config.yaml
head_dim: 96
attn_scale: 0.156
extras: ["local attention windows", "gated attention"]
init_std_qkv: 0.0291
optimizer: "adamw"
lr_head: 0.00582
Each number is 128 + 24 x the weight over its row's rms, rounded and kept within 0 to 255. Layers, rows and columns count from 0. The size above them is the row's rms in percent of the matrix's.

# layer 4 attention key, 192x768, rms 0.042, rows 0-137, columns 480-527
size [ 82  91  75  79  90  86 118  82  81  89 106  89  98  92 115  99 101  72 129  87  84 107  96 150 163  77 142 105 106 132  92 119 123  91  99 108 103  92 108  94 100  96  99 106  97  99  90 109 101 103 100 111  93 100 101  99  96 100  99  97  94  93  96 111 112 110 100  94  97  97  93  99 104  86 102  95  99  93 107 106  99  94  97 104 102 100  98 105  97  97 112 103 113 104 101 100  92 150 112  93 121  82  77 116  91  95 106 100  98 102 100 112 109  92  88 123  81  96 107 101  79  91 103  97  96  98  94  97 103  88 102  91  97  96  97  96  99 101]
[[146 107 105 141 142  94 118 152 118 127 154 143 126 128 127 122 124 114 117 115 148 140 102 151 139  86 117 104 127 143 103 139 183 125 160 158 135 141 124 136 166 154 136 120 110 145 141 127]
 [ 98 143  87 123 101 107 176 128 104 151 101 136 184 153 124 114 145  95 139 136 103 117 160 116 129 123 118 168 126  67 124 108 135 136 121 112 146 141 108 109  68  98 120 152 151 116  96 139]
 [122 108 114 134 153 100 122 128 138 108 136  81 127 151 158 121 173  87 154 114 172 141 147 174 111  93 158 115 121 149 146 118 136 141 115 144 128 131 133 138 137 146 120 147 153 126 135 157]
 [107 190 122  99 122 113 139 131 107 138 100 125 180 124  90 146 141 131 142 135 128 129 162  96 121 151 132 111 116  87 133  95 152 121 106 119 126 139 102 109 104  97 116 180 106 104 103 127]
 [116  97 113 116 160  93 130 144 142 127 103 182 119  82 114 158  78 157  78 132  83 117 100 110 160 136  99 129 128 145 143 128 121 162 145 171 164 136 162 146 148 174 103  80  93 127 183  87]
 [138 101 129 152 138 119 127 103 120  65 139  96 106 142 180 118 139  96 148 143 148 139 124 164 122 126 144 142 125 128 107 167 119 120 143 160 132 105 115 137 106 114 105 154 179 137 117 149]
 [123 133 167 143 132 174  98 130 135  73 111 108 128 151 164  99 128 159 102 116 137 134 137  86 115 134 137 131 113  87 109 101  88 133 112 147 129 120 102 106  89 159  90 152 116 126 125  88]
 [ 96  90 152 136 156 176 116 109 160 150 158 109 102 111  82 136 161 142  78 166 129 105 151 115 106 133 127 113 102 105 118 143 148  83 130 113  96 116 121 121 124 107 160 142 151 114 141 138]
 [113 166 143  93 116 127 117 170 157 126  94 157 164 113 116 130 122 141 107  70 117  87 145  91 105 146 140 121 131 135 126 103 127 130 149  80 109 131 103 104 140 105 124 147  68 132 153 105]
 [110 105 121 161 139  97 140 149 134 175 119 166 150  90 121 139 107 153 109 137 103 141 111 116 150 127  87 143 119 142 110 116 173 147 140 165 139 149 158 155 136 148 128  97 112 126 154  87]
 [120 118 150 147 118  74 119  85 139  76 150  98 108 137 105 142 120 140 139 205 123 119 141 112 115 120 143 141 124  78  96 170 150 108 145 151 134 118 127 155 135 130 127 117 157 106  91 176]
 [100 106 114  96 137 110 118 169 143 134 133 149 126  92 173 146 140 119 141  83 155 139 138 136 107 139 128 106  94 175 129 112 125 101 165  85  85 141 131 120 170 110 145 125  95 159 121 140]
 [146 131 160 113 110 150 118 122 178  53 142  94 114 174 128 134 124 141 129 118 145 123 155 100 110 132 142 113 132  84 137 117  91 140  94  94 124 122 100  99  87 136  74 159 127 150 126 119]
 [124 159 151 143 144 117 101 133 152  71 129  92 134 148 118 113 139 165  93 142 136  65 126  96  99  96 132 121 114 120 123 137 108 125 108  98 166 129  86 103  92 134  96 132 100 115 131 102]
 [133  91 151 177 131 111 158  85 119 113 156  97 137 147 145 126 137 127 134 189 128 144 120 175  97 145 128 154 138 112 126 174 133 118 158 151 118 136 134 140 139  79 142 137 143 112  82 163]
 [129 103 114 116  98 108 137 122 144 114 141 147 173 124 180 137 129 111 104 128 125 115 142 120 173 162 185 136 110 110 129 103 132 166 122  97  86 146 164 137 126 130 127 138 117 150  95 156]
 [117 157 147 152 156 120 149 104  97 182 114 164  85 126  94 123 125 127 121 130 105 177  93 145 131 135 111 110 121 142 148 122 143 138 140 124 120 121 146 131 120 159 176  98 147 125 151 125]
 [145 129 158  87 129 156 149  83 139 118 168 114 125 143 108 149 144 146 153 134 119 161 131 103 119 146 147 124 151 141 126 157 133 119 121 148 120 128 166 152 102 111 108 142 131 115 100 158]
 [129 101 175 141 140  78 129 100 144 155 141 142 114 141 110 113 109 119  88 140 133 185 128 200 130 146 120 144 119 128 156 117 143 144 134 158 135 127 122 144 125 147 126 123 149 126 126 158]
 [121  82  95 118 108 115 130 115 123 155 128 150 166 135 126 143 104 119 151 155 104 155 162 121 133 139 148 137 126 115 127 113 146 141 107 112  98 176 147 154 131 120 137 125 136 107 118 136]
 [130 142 119 122 130 143 124  82 101 155 143 141 123 115 131 129 111 137 116 141 129 199 144 116 134 141 122 138 146 140 126 148 127 108 105 153 159 142 160 154 106 130 141 131 141 123 115 130]
 [147  91  98  87 138 124 103 130 122 103 127 138 128 146 124 111 136 136 125 119 116 108 165  94 103 111 160 155 147 123  96 132 118 134 110  98  85 154 139 140 131  67 112 140 129 107 110 122]
 [126 103 127  84 102 136 149 140 146 147 139 155 140 122 141 112 128 130 131 102 118 156 149  94 130 127 134 142  90 133 103 125 146 163 137 114 138 141 163 144 168 133 123 103 114 133 119 128]
 [118 141 132 112 131 125 139 145 121  87  88 101 143 106 115 127 124 150 163 118 120  63 132  94 109 113 109  88 134 128  99 141 112 121 141 115 122 131 136 100 128  98  98 132 108 125 123  76]
 [123 162 141 150 135 145 106 137 125 104  95  78 130 122 136 135 148 143 151 119 160  64 157 100 120 106 128 107 149 123 113 158 120 132 108 132 142 106 106 111 117 120  86 138 124  98 126 121]
 [176 119 157 131 158 169 102 134 118  98 127 151  91 131 115 146 127 151 133 126 147 107  94 157  74 141 110 169 154 127 184 159  84 122 128 149 136 115 112 121 131 101  94 152 161 134 125 127]
 [114 111  96 143 116 120 144 155 119 193 145 152 126 108 107 155 117 126 118 125 111 144 132 156 146 142 102 161 145 126 156 137 192 125 151 122 110 118 122 119 159 144 179 134  97 136 128 161]
 [144 126 112 106 120 166 123 136 127 113 162 180 133 127 109 125 111 104 112 103 115 220 132 122 121 151  99 143 142 137 132 134 144 114 119 104 128 139 161 134 110 146 136 137 155 137 138 109]
 [135 128 107 115 105 163 113 168 128 157 103 180  94  63  88 107 116 126  84  64 113 198 117 138 101 141 113 133 103 124 137 113 173 123 159 109 121 119 165 135 152 127 182 119 134 119 154 143]
 [118 188 117 130 108 152 145 140 128  86  80 138 151 123  87 135 126 152 163 136 146  90 185 105 159 105 112 139 161 100 138 135  88 109 128 133 150 126 100 102  95 128 119 130 105  85 113  94]
 [156  96 163 143 150  88 129 126 149 107 152 100 142 141 146 111 141 130 109 125 134  82 133 137 126 147 147 141 119 113 149 118 102 125 147 147 117 127 101 101 133 116 110 107 123 128 117 130]
 [ 91 112 123 171 100 127 108 153 109 177 144 125 120 124 131 137 127  77 137 115 109 177  79 114 104 126 139 147 134 122 133 134 138 122 140 125  69 122 179 128 143 116 162 149 136 145 133 133]
 [119 101 181 128 118 113  98 116 140 103  97 116 131 115 119 146 174 112 112 153 148  94 135 113 126  54 142 113 140 110 150 129 112 121 121 147 118 125 112 147  99 115  86 140 114 143 176 104]
 [150 115 150 173 117 136 130 117 133 113 125 117 139 123 115 118 127 108 145 126 124  88 137 158 147  96 163  59 123 127 105 123 129 112 116 140 148 133 134 117 129  73 122 140 123 137  97 139]
 [111 121 113 118  73 147 112 125 150 127  99 134 153 129  71 163 126 123 149  99 119 129 118 100 134 163 108 140 122 124 107 162 116 118  96 150 153 185 176 131  75 135 147 106 110 149 131  98]
 [130 156 170 117 132 110 163 136 108 140  95 131 118 162 130 121 154 190 149 134  79  95 130 104 130 129 143 126 161 107 139 156 109 124 158 144 137 106 130 123 126  84 121 127 122 101 107 119]
 [133 103 137 102 135 138 169 114 109 173 105 143 132 150  99 166 133 125 107  85 100 141 122 120 124 147 116 135 123 145 129 125 147  83 118 127 157 103 138 117 169  70 151 156 157 151  76  95]
 [153 138 129 149 159 119  96  92 184 110 126 124 110 162 135 115 152 129 121 113 109 134 166 107 111 111 120 140 162 126 173 169 104 118 116 139 149 159 101 144 123 133  84 125 114 130 128 132]
 [ 92 135 135 117  99  94 168 117 112 135 156 123 144 104 117 133 124 147 166 122 138  93 122 136 117 158 114 112  79 146 142 110 174  79 147 110 114 143 169 141 164  79 131 131 181 129 119 118]
 [104 128  91 126 113 158 131 151 110  92 111 190 150 136 133 141 111 113 135 148  90 187 159 136 134 184 130 134  85 154 144 111 112 117 122 106 169 102 120 118 131 163 150 119 167 111 109 118]
 [121 109 180 129 141 110 136 105 144  78 114  90 147  90 168 157 130 161 125 157 125 106 124  86 148  65 123 103 117 101 102 165 126 150 109 106 120 151 115 123 112 138 106  89 105 124  96 114]
 [ 94  72 172  97 120 166 117 172  93 157 122 145 100  85 113 152 138 117 121 112 146 134 101 119 122  98 121 134 122 124 154 118 147 128 137 100 125 141  94 108 144 177 151 191 128 146 119 141]
 [104 138 111  93  98 137 119  99 126 118 137 130 155 123 125 100 176 129 128  93 107 123 160 127 163 109 140 148 101 135 119 107 110 106 149 119 138 143 162 152 120 104 149 146 153 205 122 111]
 [150  94  97  94 154 153 102 139 148 132 128 148 114  88 119 113 114 140 126 153 131 133  78 129  89 121 132 132 118 102 117 112 105 106 130 133 137 130 129 152 138 155 131 121 130 119 156 128]
 [164 130 195 107 179 160 130 140 127 156 163 106  72 132 148 170 135  97 145 102 134  80 129  89 155 125  98 118 122 105 123 101 107 117 164 126 190 141 114 124 121 122 107 141 103 102 123  81]
 [137 119  55 138 131 154 130 152 117 152  97 157 151  92 116 153 125 153 108 117 149 119 128 134 110 147  86 154 126 140 128  98 186 132 173 153 117 139 116 143 206 128 125 134 114 139 145 112]
 [160 123 166 121 162 125 143 120 139 122 140 139 124 108 169 150 110 160 125  90 113 115 106 107 138 194 160 148 137  76 118 125 115 166 143 132 174 131 125 139 106 114 116 105 105 106  79 126]
 [125 154 171 136 142  87 136 120 124 162 115  85 121 114 117 141 163 122 144 122 103  73 131 116 147  89 153 102 103  97 111 132 127 125 147 151 124 175 141 121  88 126 156  77 114 132  72 131]
 [149 143 145  93 105 128 109 117 137  82 145 135 113 130 120 127 135 135 158 136 124 145 116 142  92 128 144 162 134 130 141 106 124 138 103 195 165 144 149 157  85 158  68 124 157 120 125 147]
 [119 153 137  88 148 112  95 125 188 137 143  91 112 143 125 148 130 164 111  85 110  88 147 114 131 119 110 122 118 128 113 128 124 113 134 149 118 115  88 137 138 140 141 143 117 139 134  97]
 [140  64 144 125 173 136 113 134 127 132 180 158  97 133 124 102 118 135  99 134 149 152 159 104 120 150 118 121 131 156 161 100 143 151 146  99  94 120  82 133 138 179 104 144 123 125 158 164]
 [114 140 114 135 121 121  91 187  91 123 116 162  75  90 140 135 118 102 109  96 124 123 163 113 119 126 131 123 167  70 135 150 160 159 152 112  92 173  79 113 150 191 109 141  82 143 137 125]
 [143 151 144 103 107 114 183 163 148 114 154 122  96 105 121  97 132 134 170 115 104 102 134 129 156 128 148 120 121 106  91 151 179 124 134 139 110 138 164 140 146 136 117  89 147  84 100 174]
 [164  98 113 123 143 161 155 149 100  99 158 123 132 136 151 163 127  99 124 145 146 134 110 119 138 121 114 125 113 135  92 165  85 112 131 119  94 107 116  67 127 122 139 138  99 133 135 127]
 [130  99 145 139 129 141 112 117 116 156 121 117 155 103 151 144 144 148  79 143 125 105 126 108 110  96 149  95 157 101 128 118 147 107 133 151  97 152 104 122 133 164 150 141 132 106 156 152]
 [136 139  47 112 117 122  97 152 113 149 131 150 124 106 110 133 103 106 141  92  96 172 165 111 115 110 117 167 133 100 118 124 114 165 133  83 113  98 149 157 145 165 160 153 103 136 182 125]
 [134  92 124 102 121 116 129 118  93 102 159 189 156 146 116 137 111 101 114 139 129 132 190 171 116 144 109  66 175 125 174 114 109  98 119 144 151 134 109 134 125 140 114 130 148 185 160 118]
 [ 91 154 101 124 113 111 119 168 163 139  89 111 114 119 151 120 118 120  99 114 146 180 122 162 130 141 121 102  93 150  98  94 174 166 178  92 142 133 117 126 134 185 157 129 104 104 130 138]
 [134  95 126 150 147 152  89 146 117 165 117 131 123 101 113 115  97 139 109 118 136 134 145 108 113 147 107 114 121 102 107 140 133 113 153 133  88 118 105 174 113 172 132 134 125 110 132 137]
 [157 121 171 117 127 104 133 141 107 135 173 102 105 154 135 124 140 107 124 142 121 107 186 116 143 129 167 106 112 115 143  96  80  88 105  97 168 100 158 148 110 139 131  96 130 138  89 121]
 [145 130 105  95 139  74 112  75 141 130 112 126 111 164 123 136 126 102 137 130  96 137 129 175 152  97 107  86 147 138 118 143 147 132 122 147 144 111  88 116 142 104 138 149 152 102 112 143]
 [ 93 130 121 102  87 128 119 135 147 141  94 112 140  93 134  93 119  91 140 134 126 126 102 158 124 115 131 149 103  77  99 156 140 143 122  90 101  98 114 167 147 154 149 122 100 116 132 173]
 [118 130  74 134  85 107 113 159 126 158 110 139 116 116 107  92 129  79 120 113  83 162 130 177 124 152 141 152 162 140 108 135 161 125 128 104 101  83 127 119 147 143 149 138 139 119 119 134]
 [118 129 105 115 130  97 110 164 111 160 123 130  94 158 117 114 140 129 131 111 125 146 135 115 127 114 149 157 157 113 160 137 145 128 132 108  81 114 161 128 158 123 124 143 138 137 147 161]
 [104 146 157 164 143 124 107 160 124  91  55 113  77 109 105  94 144 160 105  92 130 114 140 117  94  94  67 115 139 109  99 162 139  99 173 158 108 149 103 122 135 110 149 128 136 105 144  93]
 [116 122 110 134 126  97  89 110 133 117 100 154 143 139 130 141 139 125 174 127 138 131 102 122 136 105 129  83 122 173  82 137  92 117  98 135 159 147 145  83 122 129 115 113 169 118 161 103]
 [139 180 116 107  95 133 127 131 118  92 108 127 131 140 119 110 140 110 138 163  86 157 112 169 160 115 137 170 128  99  98 141  92 136 147 138 157 143 141 134 148  87 158 101 136 122 132 124]
 [170 109 176  82 134 157 147 126 134 123 110 131 114 130 101 132 121 131 140 153 162 106 121 130  99 101 108 138 130 150 128  98 117 125  95 140 136 148  95 142 126 121 111 158 143 137 134 124]
 [135 117 166 140 147 107 154 122 169 133 136 118 143 152 128  92 142 110 101 163 134 134 131 162 135 118  82 119 118 196 102 137 159  96 119 144 124 119 117 107 157  80 134 104 162 154 119 177]
 [111 150 107 136 157 145  90 108 137 115 126  92  80 147 106 140 144 128  77 124 138 122  85 128 125 116 111 133 136 129 115 166 144 160  71 112 140 124 110 145 106 131 141 166 135  83 111 113]
 [115 137 179 108 146 159 120 113 141 144 123 100 120 142 122 129 150 119 109  95  97 134 106  97 113 140 170 178 111  98 144  95 135 151 109 129  94 103 194 110 116 141 101 116 174 172 132 126]
 [ 99 151 133 126 153 185 130 136 117  88 136 136 124 105 117 158  82 132 157 123 119 148 131 109 154 188 138  92 147 145 140 116 131 110 124 101 113 102 121 100 121 163 120 123 138 115 155 130]
 [118 134 127 118 149 116 142 126 142 124 105 102 108 102 174 141 131 113 112 108 127  99 142 138 130 110  88  85  84  65  88 129 153 117 172 162 141 182 100 121 156 102 140 116 137 157 131 103]
 [143  98 130 174 134 130 159 118 135 139 105 141 110 120 170 121 130 117 114 148 132 120 160 152 120 157 140 135 121 100 118 111 142 149 168 157 128 138 129 136 144  87 102 104 123 157  96 122]
 [129 106 141 189 121 128 107 120 170 130 112  77  91 139 126 104  73 137 112 147 155 109 133 134 100 142 118 105  98 146 163  75 147 140 147 175 145 203 159 165 113 138 116 130 179 116 101  96]
 [105 147  92  92 127  74 117 125 129 153  79 110  90  94 122 159 117 107 191 104 116 128 111 128 136 136 150 127 126 115  79 144 155 106 158 132 127  99 173 115 164  99 165 104 122 104 126 173]
 [127 141 113 158  92 108 134 128  98 144 125  92 118 122 114 147 140  97 124 136 113 125 102 114 127 105  98 131 151  63 132 110 144 134 157 125  96 100 100 156 127 128 199 149 117 104 161 138]
 [147 139 153 181 140  81 105 125 149 141 140  95 138 172 144  98 118 124  87 117 136 126 142 117 146 101 111 111  85  92  91 135 123 121 140 127 120 133  99 130 100 126 151  96 136 136 159 148]
 [143 119 145 134 132 129 156  79 150 128 178 112 160 160 118 112 130 120 117 146 111 131 105 132 154 143 147 118 155  96 139 119 102 142 123 128 128  95 129 158  88 172  95 114 124 130 106 137]
 [103 101 130 135  87 113 165 141  97 112 133 132 160 113 131 125 132 116 116 152 129 139 106 172 129 113 120  75 154 114 162 134 103 116 139 107  93 102 153 135 103  86 144 121 121  92 143 177]
 [150 152 137 114 174 115 152 111 119 142 108 138 152 168 112 157 100 163 143 115 135 119 123 129 144  59 148  96  81 143 130 114 143 108 121 125 128  77  92 148 139 134 170 171  86 110 146 136]
 [ 92 168 100 130 114 132 119 153 132 138 116 143 128  90  95 110 116 136 157 134 130 138 165 132 152 140 122 107 112 126 102 117 163 163 165 171 142 136 109 153 132 127 155  73 136 123 151 167]
 [133 115  99 115 150 124 106 132 116 108 125  91 141 129 127 167 147 153 115 120 126 107  84 125 115 179 138 142 134 158 136 147 128 131 114 166 131 135 138 175 138 109 103 129 151 145 109 107]
 [137 135 119 133 148 106 142 117  80  95  73  90  86 123 141 143 127 178 158 116 145 104 126 123 126 136 109 134 147 126  97 137 125 110 155 122 175 135  89  51 164  85 103 130 140  72 119 149]
 [150 138 129 169 148  92 101 142 136 106 138 133  97 155 174 111 175 161  67 109 149 120 137 166 109  98 124  88 103 121  82 141 142 144 131 137 139 136 113  98 139 162 114 105 110 129 117 147]
 [127  95 132 131 135 116 149  82 124 142 136 191 126 143 157 126 142 115 139 141 115  81 153 107 124 140 124 133 114 107 122 155 136 130 128 114 119 125  97 135 131 118 105 133 140 158 117 162]
 [118 134 135 127 144 138 117 153 128 127 109  83 130 114 108 167 126 102  96 106 116  88 132 142 130 152 127  91 120 141 104  89 163 154 151 103 140 117 125 136  99 133 142 121 155  92 153 107]
 [106 159  96 151  86 112 121 172 115 140 119 141 127  83 145 154 147 150 114 139 111 131 130 154 124 148 125 123  91 100 127 187 161 136 170 118 195 135 129 161 147 115 147 107 136 143 149  94]
 [141 113  56 112 128 114 130 148 115 166 133 122 162 118 144 111  68 117 103  76  89 175 105 189 101 153 138 122  98 155 123 125 170 135 128 145 163 148 106 161 165 145 154 136 138  64 111 118]
 [151 134 164 145 151  98 144 102 123  99 137 126 130 116 119 139 138 160 138 174 101  82 150 127 143 128 124  97 129 153 157 160  97 101 112 140 173 125 123 115 129 111 130 101 143 118 109  93]
 [136 110 140  73 145  85 174 141 115 111 134  86 164 103 159 124 117 156 132 148 144 121 124 147 163 168  97  79 112 117 131 127  71 108 161 125 134 128 159 145 106 110 113 138 123 158 150  78]
 [150  60 134 136 112 137 120  85 128 145 145 114 107 113 142 106 134 132 104 154 172  92  80 177 135 196 104 107 161 141 139 103  96 150 152 164 178  90  90 121 102 123 147 111 147 112 144 129]
 [133 121 166  97 135 160 134  94 107 119 137 107 128 120 150 157 175 118 141 132 133 112 113 100 129 160 161 108 135  90  61 191 108 116 120 108 112  85 120  97 116  88 132  89 132 123 113 128]
 [129 151 147 152 126 134 111 104 127 148 118 113 130  91 156 112 129  86 176 138 150 111 123 110 140  80 110 165  99  93 120 114 121 112 114 151  78 137 146 145 150 129 130 127 155 149 110 158]
 [146 137 109 138 146 124 127 144 128 127  97 151 139 103 150 120 133 153  93  93 113 130 121 134 106 171 142 168 150 103 120 148  99 142 123 104 134 130  91 138 152 121 112 113 127  85 123 132]
 [115 171 127 116 140 130 188 139 109 136 109 118 140 156 160 122 150 136 118  95  98 100 102 138 147 154 114  66 140 168 111 146 139 125 184 133 117 103  82 115 181 113 104 132 112 134 113  92]
 [142 135 115 118 103 104 128 196 133 147 104  89 153 158  79  85 132 155 163 128 132  45 165 117 132 126 134 145 116  91 116 135 146 148 138 156 154  92  96 129 125 152 122 127 104  97 127 135]
 [113 164 108 111 103  99  94 148 116 160  75 148 132 129  75 121 137 144 124 116 113  67 161 109 138 115 121 133 130  98 124 126 142 139 134 138 135 117  94 132 119 149 120 127  91 109 124 124]
 [ 99 166 125 131 136 118 140 143 128 154  76 122 130 110 103 139 141 123  86 136 114  96 131  76 147  98 132 123 131 112 117 131 150 134 127 115  94 118 154 109  99 150 112 104 103 137 142 103]
 [122 115 154 152 150 156 108 106 134  92 147  87 142 107 164 158 131  87 130 143 112 148 108 110  95 108 118 138 104 109  80 135  99 113 136 115 133 137 170 111 105 159 144 158 137 140 101 138]
 [108 109 173 113 141 161 128 120 145 111 156 105 108 161 143  89 163 132 136 102 158 149 153 125 136 150 162 140 126 145 125 137  86 127 140 132 174 132 104 102 127 147 115 108 144 146 149 128]
 [128 167  89 120 125 120 174 144  91 161 113 160 148 157  81 114 149 167 111 132 107 100 143 144 135 147 175  90  97 113 160 110 120 126 141 144 125  80  54  90  97 117  99 100 114 109 160  90]
 [138 138 172 141 113 143 100 126 130  63 150  90 110 111 173  98 104  87 164 116 144 180 117 133 118 122 123 142 157 122  95 174 123 103 116 106 101 151 188 132 140 121 146 132 124 125 125 130]
 [136  89 158 129 123 158  94 137 146 114 175 123 109 174 140  78 152 137 148  85 168 149 148 140 135 170 148 138 103 155 164 145 113 125 137 116 185 122 117 127 123 155 126 116 177 139 142 134]
 [122  82 137 125 140 113 107  98 121 163 149 149 132 146 162  84 106 120 148 152 141 157 155 159 144 125 156 129 124 118 173 108 113 119 154 113 111 118 121 122 158 119 129 146 194 168 188 139]
 [174 130  56 138 126 100 148 139 108 136 115 161 164 106 108 152 129 142 161 122  94 102 132 111 134 138 130 125 132 136 132 131 122 125 104 141 159 124  89 134 120 133 118 129 137 118 129 107]
 [120 146 148 108 107 185 104 124 119 110 131  87  94 131 170  80 125  99 162 106 159 158 111  99 108 150 171 153 126 116 133 123  85  80 147 117 126 125 145 134 116 152 125 113 180 124 143 104]
 [139 135 125 114  98 140 183 160 114 120 139 167 147 145 102  93 145 124 132 114 127 109 110 162 121 150 160 146 122 160 163  97 125 123 145 138 136 156  80  91 145 164 118 119 157 135 131  69]
 [109 140 154 106 123 149 151 142 142 129 102  92 125 136 132 109 170 117 140 149 144 122 148 160 135 108 168 117 128 118 136 124  83 118 153 133 127 140 134  88 112 127 100  97 111 172 154  72]
 [151 171 125  98 146  82 155 148 126 108  55 130 155 129 131 202 124 116 126 100 107  96 146 140 130 144 140 117 125 142 123 145 139 148 176 111 115 131  79 150  96 146 114  99 120  87 110 134]
 [149 120 136 123 130 122 138 132 116 144 132 110 105 142  92 119 139 126 140 185 164 142 125 185 171  80 130 138 152 145 142 155  97 151 154 114 106 117 164 122 105 137 148 137 117 142 159 141]
 [129 117 150 146 131 150  93  78 127 147 139 114  80 154 190 118 122  96 157 121 152 116 138 141  80 141 160 119 129 112 131 104 106 129 149 136 130 135 135 119 148 129 139 118 168 129 155 162]
 [160 131 125 112  93 148 126 143 148 137 139 163 140 114 142 107 137 156 122 142 165 135 136 163  93 135 129 144 127 118 101  87 102 127 146 109 131 135 132 115 159 118 119 139 109 119 133  52]
 [100 140 123 131 110  67 120 117 149 169  91 117 138 154 117 163 134 140 111 112 127  67 128 140 128 154  98  98 171 139  74 138 147 152 100 156 114 107 124 149  97 140 120 123  97 120 108 152]
 [168 134  95 127 122 181 101 152 131 105 117 141 145 139  58  78 166 151 137 142 103 162 135 108 116 102 132 128 110 125 129 112 115 120 101 128 109 102 155 137 111 128 138 113 120 146 134 103]
 [134 155 105 100 101  85 141 157 101 118  64 130 145 128 110 159 135 117 174 148 133 105 144  93 139 123 137 129 144 130  99 151 131 124 132 148 134 127  87 112 118  76 110 117  95 136  94 106]
 [115  99 135 133 110 110 141 139 153 150 147 117 145 154 116 145 120 117 113 164 101  75 135 133 146 131 142 130 142 152 126 121 149 148 131 153 123 137  67  93 132 126 117 132 104 114 140 157]
 [133 103 160 102 127 148 124  85 140 147 117 125 113 151 135  65 135 147 109 127 134 146 131 144 117 120 147 154 130 146 183 163 132 103 147 113 110 120 169 144 128 165 139  68 140 118 132 138]
 [137 142  95 143 114  69  93 109 114 137 112 158 115 122 140 144 126 151 105 136 101  92 138 106 141 114  99 100 159 141 112 167 112 134 107 151 169 141  91 103 152 129 108 144  90  89 125 146]
 [157 110  96 165 118 153  99 128  96 111 151 161 114 117 111 115 135 141 119 149 113 171 104 160 143 133  77 131 135 168 141 142  98 128 111 134 153 116 125 123 134 119 121 148 131  98 138 109]
 [146 120 121 107 132 166 156 119 102  94 120 169 111 142 112  93 119 162 138 114 146 188 118 107 105 125 112 144 135 130 130 124 124 112 119 122 118 133 175 170 136 143 143 134 139 141 119 102]
 [132 148  93 101 126  69 130 179 156 119  95 102 113 139 122 167 112 103 136 114 127  87 126 162 101  90 113 118  99 113 113 141 101 148 129 129 110 136  95 115 127 124 120 118 109 123 125 148]
 [107 181 124 112  92  89 130 187 142 108  99  83 124 150 160 130 152  83 142 146 119  72 135 169 160 140 152 152 122 119 124 168 134 120 155 116 110  95 100 116 150 109 158 124  92 105 116 109]
 [137 136 151 105 142 128 120 111 146 137 132 173 126  97 115 139 142 100 108 151 120 162 110 133 114 107 136 113  94 160 132 151 109 114 123 142 114 141 129 133 146 142 190 100  77 137 162 138]
 [106 135 132  80 104  97 133 113 140 109 147 110 117  79 144 103  98  81 107 127 154 151 109 143 135 159 131 104 153 174  96 108 111 133 148 142 138 111 133 113 144 113 153 122 138  83 137 101]
 [124 137 121  96 117 100 143 148  90 150 106 131 104 140  74  91 156 170 110 138 102 104 122 106 170 110 104 120 142 134  96 116 146 101 121 153 135 172 153 140 123 168 168 112 109 154 123 131]
 [122 140 145 116 179  91 119 164 124  90  87 108 137 153 147 141 136 132 153 141 128 114 125 163 110 145 129 124 113 132  97 131 190 136 137 137 119 114 152 178 124 148 162 102 140 119 122 133]
 [101 125 115 149  88 127  97 141 122 110 126 164  87 117 142 121 145 106  99 105 143 141 155 172 133 123  96 151 155 145 135 145 120 141 102 150 151 127  90  94 192 132 142 105 101 110 152 123]
 [159 126 108 120  94 132 141 121 143 101 173  95 144 136 125  79 124 141 124 138 120 136 112 154 189 136 121 111 157 130 109 153 124 115 162 145 145 131 124 128 154 114 117 115 133 151  92 109]
 [172 154 163 162 124 162 108 164 114 122 143 157  82 134 128 153 117 137 123 154 136 113 103 120 104 128 125 140 137 123 164 109 116 116 111 159 126 100 120  90 140 145 147 143 113 140 107  87]
 [125 140 120 106 128 115 111 110 124 105  87 127  95 129 128 130 101 129 107  91 143 119 151  98 152 110 116  90 128 121 123 149 146 130 133  82 144 154  91 136 159 157 115 158 121  75 159 131]
 [156 119 152 101 159 144 129 165 111 102 140 140 153 159  90 151 112 116  85 130 142 130 135 128 154 213 133 114 131 182 153 142 161 122 157 101 131 151 116 105 137 107 124 131 120 131 173 104]
 [152 100 118 125 136 122 131 124 115 128 169 108 185 134 153 188 136  93 134 110 130 148 109 128 139 149 120 134 113 144 122  94 145 147 131 155 153 125 106  99 122 136 153 153 143 153 103 128]
 [167 146 147 130 130 122  80 146 125  88 108 142  99 172 202 138 117 107 121 116 107  98 168 131  96 130 138 155  84  95 149 126 114 148 137 117 148 128 127 154 153  97 145 129 132  97 140 128]
 [142 138  79 123  65 145  69 161 108 115 112 104 117 131 146  92 134 111 119 134 148 136 118 136 132 155 151 185 101 138 119 168 114 136 106 109 119 101 105 130 141 163 177 148 126  82 145 118]
 [106 125 120  82  93 129 148 144 121 157 123 114 132 141 133 154 139 115 131 131 156 140 135 126  86 155 129 113 102 150 155  93 106 130 130 138  86 139 151 126 123 111 117 118 102 139  92 139]
 [132 133 133  97 186 106 127 115 137 157  72 159 137 101 109 118 140 158 117 132 132 112  80 172 121 124 125  68 153 194 141 130 147 151 121 140 103 141 164 148 107 114 132 119 174  94 150 149]
 [135 118  84 130 133 167 160  86  83  98 156 107 125 132 141 103 124 132 127 175 166 145 133  71 132 141 110 115 125  87 132 144 100 115 113 128 140 112 136 126 158  71 139 153 150 123 136 116]]